config.yaml
n_layer: 8
d_model: 320
n_head: 8
n_kv_head: 8
head_dim: 64
d_mlp: 1280
vocab_size: 3084
activation: "squared_relu"
norm: "rmsnorm"
norm_place: "pre"
norm_eps: 1e-05
positions: "rope"
rope_base: 409000.0
rope_fraction: 1.0
qk_norm: true
attn_scale: 0.206
bias: "none"
tie_embeddings: "early"
parallel_block: false
extras: ["local attention windows", "capped logits"]
init: "uniform"
init_std_qkv: 0.0388
init_std_o: 0.0
init_std_up: 0.0388
init_std_down: 0.0
optimizer: "adam_variant"
lr: 0.00116
beta1: 0.9
weight_decay: 0.14
lr_head: 0.0167
warmup_steps: 395
schedule: "wsd"
decay_fraction: 0.816
decay_shape: "linear"
final_lr_fraction: 0.0
batch_tokens: 65536
seq_len: 2048
doc_mask: true
train_tokens: 368800000
steps: 5628
dataset: "wikipedia_en"
Each number is 128 + 24 x the weight over its row's rms, rounded and kept within 0 to 255. Layers, rows and columns count from 0. The size above them is the row's rms in percent of the matrix's.

# layer 4 attention query, 512x320, rms 0.0548, rows 359-398, columns 0-79
size [ 92  96  98 111  99 101 104 113 101 103 105  92 103  89 112 100 102  94 105  95  91 103 108  99  83 102  91 102  91  95  91 106  98  93 104  93 103 105 104 104]
[[132 139 117 132 148 157 167 136 115 128 130 130 127 135 138 137  88 145 127 155 165  99 118 129 149 163 118 138 126 145 117 105 131 128 127  88 185  93 149 105 124 115 155 140 140 166 127 106 127 102  95 167 156 135 119 130 109 122  90 145 103 131 161 115 122 158 161 144 112 132 115 133 116 144 138  91 107 130 130 155]
 [131 151 129 141 158 157 124 124 120  94 169 117 157 102 112 118 130 109 108 165 101 156 124 148  97 156 100 124 173  97 167  88 148 101 114 134 122 102 139 136  98 131 135 137 117 156 144  69 149 123 124 117 106  94 167 169 135  98 123 161 125 127 122  87 149 155 185  96 106 104 121 131  92 146 188 119 168 102 135 134]
 [111  75 125  83 110 140 101  97 132 141 142 172 137 138 122 153 112 146 147 129 145 137 164 120  94 145 122 144 108 118 122 147 111 112 134 109 126 153 135 127 116 154 106 131 131  95 111 138 158 119 133 124  83 127  93 153 129 122 130 163 101 116 146 162 122  96  77 108 120 153 108 144 144 147 122 104 142 102 103 132]
 [115 124  98 151 127 127 102 132 169 106  93 141 116 147 121 138 126  96 105 143 172 128 155 156 119 127 103 115 131 109 133 121 122  97 151 208 133 124 140 114  92 171 111 157 119 146 128 155 134 158 160  90 112 141 142 118 150 142 132 102 121 133 132 149 153 121 119 105 132 153 154 115 153 134 108 136 114 115 139  87]
 [129 135 121 107 160 140 118 104 155 129 114 139 117 113 117 147 103 139 148 159 141 120 125 136 163 102 127  78  74 103 131 120 111 148 161 161 110 109 180 105  82 137 136 110 129 143  91 131 103 124  85  81 107 102 171 123 155 131 142 111 186  94 108 117 126 121 144 114 152 164 124 158 103 141 100  94  97  76 160 117]
 [134 120 115 107 163 156 169 107 196 142 145 167 116 110 144 125 118 145  89 133 132 132 104 120 133 157 126 145 125 108 121 104 132 157 107 130 166 129 115 122 164  95 144 120 159 140 112 163 126 137 134 102  97 137 112 133 142 126 151 111 142 109 134 121 161 115 153 113 127 113 183 142 106  88 132 125 142 112  97 158]
 [158  91 122 109  62 125 128 116 152 171 142 154 112 119 157 154 121 139 107 100 118 101 145 148 126 103 137  74 136 139 137 123 150 103  88 132 155 182 116 159  91 121 112 106 117 137  91  97 117 163 142 110 137 113 146 135 130 106 143 164 104 117 137 129 122 122 131 111 153 127 146 139 124 133 122 105 165 104 128 140]
 [147 102 105 152 107 124 109 116 114 104 183 103 124 133 127 129 132 156 138 126 121 137 131 126 148  87 151 182 171 125 117  96 120 114 133 129 130 121 110 152 149 112 111 141 127 100 124  97 113 141 129 157 132 132  96 118 153 114 103 132  91 116 125 100 120 130 115 157 144  82 155 129 100 152 152 151 169 132 120 165]
 [ 97  71  78 130 105 118 146 126 141 168 136 131 134 110 119  98 124 128  84 105 152 131  88 108 150 156 147 155 117  90 157  73 154 109 105 127 173 137  79 155 117 136 137 116 164 110 130 157 133 118 164 113 104 127 100 150 126 146 114 119 130 103 122  73 135 131 130 145 113 102 174 128 128 115 144 140  74 134 105 108]
 [175 126 133  91 154 135 120 117 133 140 140 118 146 130 147 102 130 152 121 147 140 110 132 122 152 158 118 134 119 126 101 101 131 141 160 179 117 151 171  76  95 125 122 128 109 155 128 129  98 125 143 138 128 182 108 100 115 137 118  67 156 124  98 117  99 134 129 164 147 128 133 145  71 167 124 122 148 131 108 108]
 [ 86 147 133 110 154 109 149 133 156 156  57  95 126  97 146 156  88 125 117 126 144 109  93 164 119 142 158 109  83 151 132 148 147 129  96 112 158 142 121 129 154 111  91  71 146 172 145 117 187 107 115  84 155 125 114 130  86 119 157  97 171 103 160 134 135 115 134  89 120 147 115 136 148  99 114 129 108  93 152 124]
 [112 123 140 133 172  71 133 126 136  95 105 124 117 166 142  91  95 149 138 141 100 123 126 179 144 132 135 159 156 146  99 116 166 130 137 148 117 125 164 131 133 149 115 137 160 149 106 176 142 141  87 110 144 163  83 122 133 161 132  72 115 129 154 143 149 118 132 131  71 107 153 135 161 138 147 111 122 112  93 113]
 [109 174 158 119 142 121 123 104 122 158 111  98 134 130 133 198 142 108 151 138  92 150 190 116  96 165 114 117 163 109 108 148 150 137 139 166 159 110 155 108 113 158 131 151 115 161 142 135 165  90 109 122 137 150  93 138 117 147 135  91 109 140 127 123 115 115 124 128 125 142 121 154 168 170 120 125 140 106 113 148]
 [105 127 127 114 139 108 119 130 116 135 157 140 163 145 121 112 124 140 148 106 133 143 190 112  77 134 126 113 132 114 189 173 135 128  82 117 143 151  74 150 110 130 123 107 145 132 105 132 141 122 138 141 116 118 114 124 112  97 137 186  90 121 151 136 127 111 167 115 152  98 125 138 104 105 137 163 114 114 138  93]
 [132 184 150 120 142 113 134 100 127 133 157 113 128 137 130 121 107  87 130 114 125 141 141 161 134 130  52  92 124 110  85 137 138 141 123 148  83 156 155  89 111 157 137 147 102 138 137 140 109 131 129 137 148 114 145 110 132 144 122 162 127 145 102 132 144 177 141 140 109 140 135 146 122 139 117 105 115 114 119 133]
 [193 106  86  95 112 157 100 140 156 136 116 171 100 140 141 166 141 151 106  65 122 112 118 120  96 147 150 125  99 132 138 109 132 123 112  72 135 141  85 108 145  95 102 114 142 121 115 133 146 146  86 118 140 150 160 143 102 122 150 134 165 112 138 141 131 110  84 128 133 119 154 133 126 129 118 127 104  35 111 126]
 [185 136 116 128  84 104 128 143 102 162 162 133 120 137  97 167 143 143 134 132  79 125 143  75 173 138 133 134 132 121 118 115 113 183 159 118  81 123 112 126 123 124 158 146 145 120 104 140  92 144 123 142 153 137 122 117 134  80 135 126 143 128 137 168  93  88 140 108 122 105 183 135  80 193 116 139 121 135 131 168]
 [124 139 153  90 128 117 116 101 144 138 138  91 116 163 140 133  94 102 124  92 132 124 122 111 113 100 138 120 111 157 112 139 119 141  99 150  72 113 142 162  91 147 113 138 135 119 113 161  97 125 157 153 122 134 120 117 101 156 149 126 166 155 110 188 142 138 105 130 139 145 144 160 121 120 149 125 148 117 111 113]
 [128 143 122 113 103 172 133 118 152 108 151 150 124 119  98 113 160 155  67 117 117 124 139 112 137 148 129 120 113 105 102 106 129 192 181 164 134 155 158  80 140 113 123 132 174 164 111 153 104  86 137 146 129 149 130 145 119 147 141 134 104  93 101 142  73 127 156 139  98 144 149 123 164 135 116  90  93  93 147 151]
 [140 104 162 158 157 121 105 114 101 127 127 173 121 119 101 103 116 122 131 145 163 119 151 118 165 135 108 116 151 112 141 142 132 119 110 168 114 122 153 131 144 156 120 127 140 160 109 187 159 134 201 147 140 112 123 117 150 125 142 148 108 121 106 159 191 117 113  96 145 170 136 126 110 134 122 150 151 172 147 144]
 [118 167 168 110 139 157 104 122 130 149 143 133 169 138 178 131 108 108  60 122 117 122 127 168 120 107 127  93 149 135 126 128 136  99 160 134 111 153 113 113 109 113 141 102 115 129 118 142 112 167 125  80 146 117 146 171 146 145  73 122 127 112 111 137 107 122 192 157 125 118  78 102 166 125 122 119  86 128  99 132]
 [ 73  97 106 159 115 117 107 140 154 122 145 110 128 116 133 102 132 116 122 146 108 108 121  97 171 119 120 132 142 111 109 128 114 151 142 133 135 191 121 126  96 161 129 146  98 157  94 104  71  90 132 143  60 105 143 148 126 120 115 137 121 104 129 139 127 148 120 125 136 101 142  99  95 121 158 109 115 144 166 141]
 [ 88 114 173 162 129 148 161  81 143 138 100 135 148 147 166 110 143 131 120 136 120 130 160 157 135 163 148 131 119 124 138 153 160 119 161 127 166 112 106 114 119 127 150 133 152 143 104 145 157 135 125 114 181 120 108 132 165 108 134  99  89  91 140 169  69  85  93 149 113 114 163 133 124 121 129 129 133 156 119 131]
 [142 106 145 126 124 180 150 157 134 170 112 113  88 141 116 122 124 135 133 132 155 118 133 128 126 168  95 130 148 118 194 134 146 114 119 107 112 162 122 114 167 131 157 139 113 136 160 110  95 127 105 134 110 143 155 142 115 118 165 144 118 137 144 161  64  88  95 147 138 138 141 121 110 156 126 120 117 157 152 115]
 [117 145  92 177 155 154 139 169 114 112 132 107 152 145  83 170 144 100 155 145 130 122 119 130 127 161 125 116  93 137 115 135 139 153 164 116 143 125 138 146 165 154 133 130 137 152 187  86 120 165 127 187 109  93 111 122 160 101 144 115 100 169 119 137  71 118 164 141 111  92 161 111 134 105  92 138 125 151 124 158]
 [114 109 140 137 149 122 110 132 135 115 119 139  90 114  89 145 145 153 180 137 139 130 104 132 135 128 137 154  70 141 143  73 106  83 147 102 161 139 165 195 110 117 124 145 129 151 140  96 133 116 130 144 130 130 132 140 157 109 108 115 158 143 181 103 125  88 150 113 152 112 134 138  85 120 139 125 121 120 120 148]
 [132 123 171  79  94 131 134 129 109 120 146  97 125 117 118 115 141 113 116 108 143 105 174  96 105 157 161 114 167 109 161 115 152 126 153 147 134 116 166 123 130 116 167 136  93  82 120  74 169 119 115 150 133  74 175 138 121 144  91 149 152 103 145 102 171 100 151 144 172 120 153 161 160  94 124 157 115 136 152  88]
 [103  94  97 124 119 176 141 112 134  98 138  95 143 108 114 166  93 118 129 160 143 130 145 154 137 116 160 171 101 161 107 115 132 150 136  91 116 155 129 182 129 103 125 166 128 146 138 135 125 130 103 124 115 149 133  92 115 112 114  93 157 127 113 126 134 154 125 133 101 124 123 102 116  99 103 110 180 158 132 172]
 [156 142 109 112 137 111 107 114 135 114 128  97 134 124 133 102 146  97 124 107 150  91 133 127 107 114 162 143 125  84 124 124 146 109 112 135 102 127 119 141 126 106 108 114 138 102 133 123 122 139 134 116 126 132 135  97 115 124 125  96 130 100 154  74 143  71 108 150 166 111 128 157 170 145 143 145 134 123 110  94]
 [159 141 151  92 110 134 118 148 121 117 131 135 149 116 115  92 136 111 118 108 106 141 122  83 118 138 106 108 133 130 151 179 122 101 112 143  91 115 141 113  61 158 117 119 144 153 144 108  91 145 134 103 135 127 108 138 132 153 156 154  97 128 127 183 133 106 122 126 161 119 139 146 123 124 123 124 130  79 180 118]
 [131 167 172 165 120  93  88 123 124 120 154 140 144 142 148 161 145 124 103  97 112 153 148  85 151 124 105 133 169 146 122 114  95 108 144 113 158 129 170  80 104 170 106 122 109 139 103 106 136 115 135 117 159 149 134 129 134 127 117 176 109  94  79 154 120 105 143 110 119 140 122 123 154 107  97  73 114 131 158 150]
 [107 108  98 130 143 148 185 115 115 122 108 127 121 115 117 122 145 124 153 169 172 123 119 185 142 105 151 143 106 105 106  77 148 194 113 103 151 120 134 127 164  66 151 123 106 144 147 119 128 116 107 125 103 122 156 120  99 103 115  92 182 165 147 103 122 142 151 163 130 117 116 166 122 139 124 145 147 119  80 137]
 [140 138 170  72 134 141 112  93 117 154 145 115 116 136 120 102 117  88 121 140  99  99 155  86  89 119 150 141  84  95  99 115 160 113 149 159 110 163 108 165  59 133 127 129 146 139 140 128  98 107  93 141 118 119 156 186 157 136 142 142 120 119 127 142  60  84 146 121 131  93 168 107 111 154 161 120 112 105 136 119]
 [123 123 143  86  84 151 124 152 106 160 127  70 104  93 107 107 111 125 119 151  76 146 149 129 101 145 106  99 113 109 135 117 133 149 110 168 108 134 138 165  92 146 117 167 145 127 138 151  60 178 159 105 154 113 116 155 144 119 122  97 117 142 116 142 105 129 133 110 151 146 135 135 101 132 148 171 111 112 122 126]
 [107 175 122 114 116 123 113 118 132 142 147 138 122 157 154 124 125 102 151  96 104 138 146 110 107 138  87  97 158 127 178 162  88  82 127 163 139 132 148 128  90 150 134 134 113  88  91 147 119 142 123 117 151 130 129 150 194 163 148 171 106 116 109 139 134 129 146 122 129 141 106 127 112 139 162 117 128 111 165 121]
 [158 101  99 144  97 142 134 153 146 166 148 127 100 123  94 125 118 162 148 159 114 138 135 142  98 127 106 130 113  99 105  99 147 156 120  68 146  75 177 146 122 144 125  97 104 116  82  98 104 114 172 112  78 134  88 163 117 125 114 135 201 133 136 139 126 121 127 143 126  99 139 107 130 131 118 133 130 111 123 136]
 [108  75  78 171 150 111 119 145 146  98 141 140  89 126 130 146 135 120  98 134 127 155  89 146  83 112 131 135 115 163 112 103 140  97 117 120 142 102 102 128 130 107 147 141  99 109 106  96 137 110 151 165  95 148 131 158 108 100 102 128 136  99 135  92 167 114 115 135 131 119 136 146 136 129 126 137 135 123 113 129]
 [159 123 128 103 101 110 111 141  95 149 136 102 184 101 143 110 165 137 128 134 122  94 126 102 141 125 105  77 131 117 142 122 165 174 143 110  91 161 148 106 108 140 119 147 164  94 147 129 108 129 138 109 153 112 129 139 118 143 149 146 144 116  85 106 118 129 143 130 129 102 166 116  88 125 164 131  93  93 150 158]
 [122 119 107 114 153 130 134 128 149 131 155 118 117 118 116 128 145 158 100 134 129  93 135 161 139 160 102 107 161 141 158 150 119  70 129 116 120  80 140 130 108  88 100 112 112 140 109 181 119 131 105  83 151 137  87 119 138 147 146 117 144 135 135 123 134 115 126 113 121 117  82 136 131 132 135 130 133 114 144 105]
 [105 120  79 123 130 116 155  94 167 104 116 116 100 180  99 105 142 117 118  91 137 133 148 132 116 125 169 148 118 152 136 111 109 120 105 129 144  69 116 141 101 134 119  90  92 136 145 137 128 114  90 112 152 137 116  80 121 119 115 121 112 101 169 139 177 149 140 126 130 168 106 155 188 151 103  97 133 179 157  79]]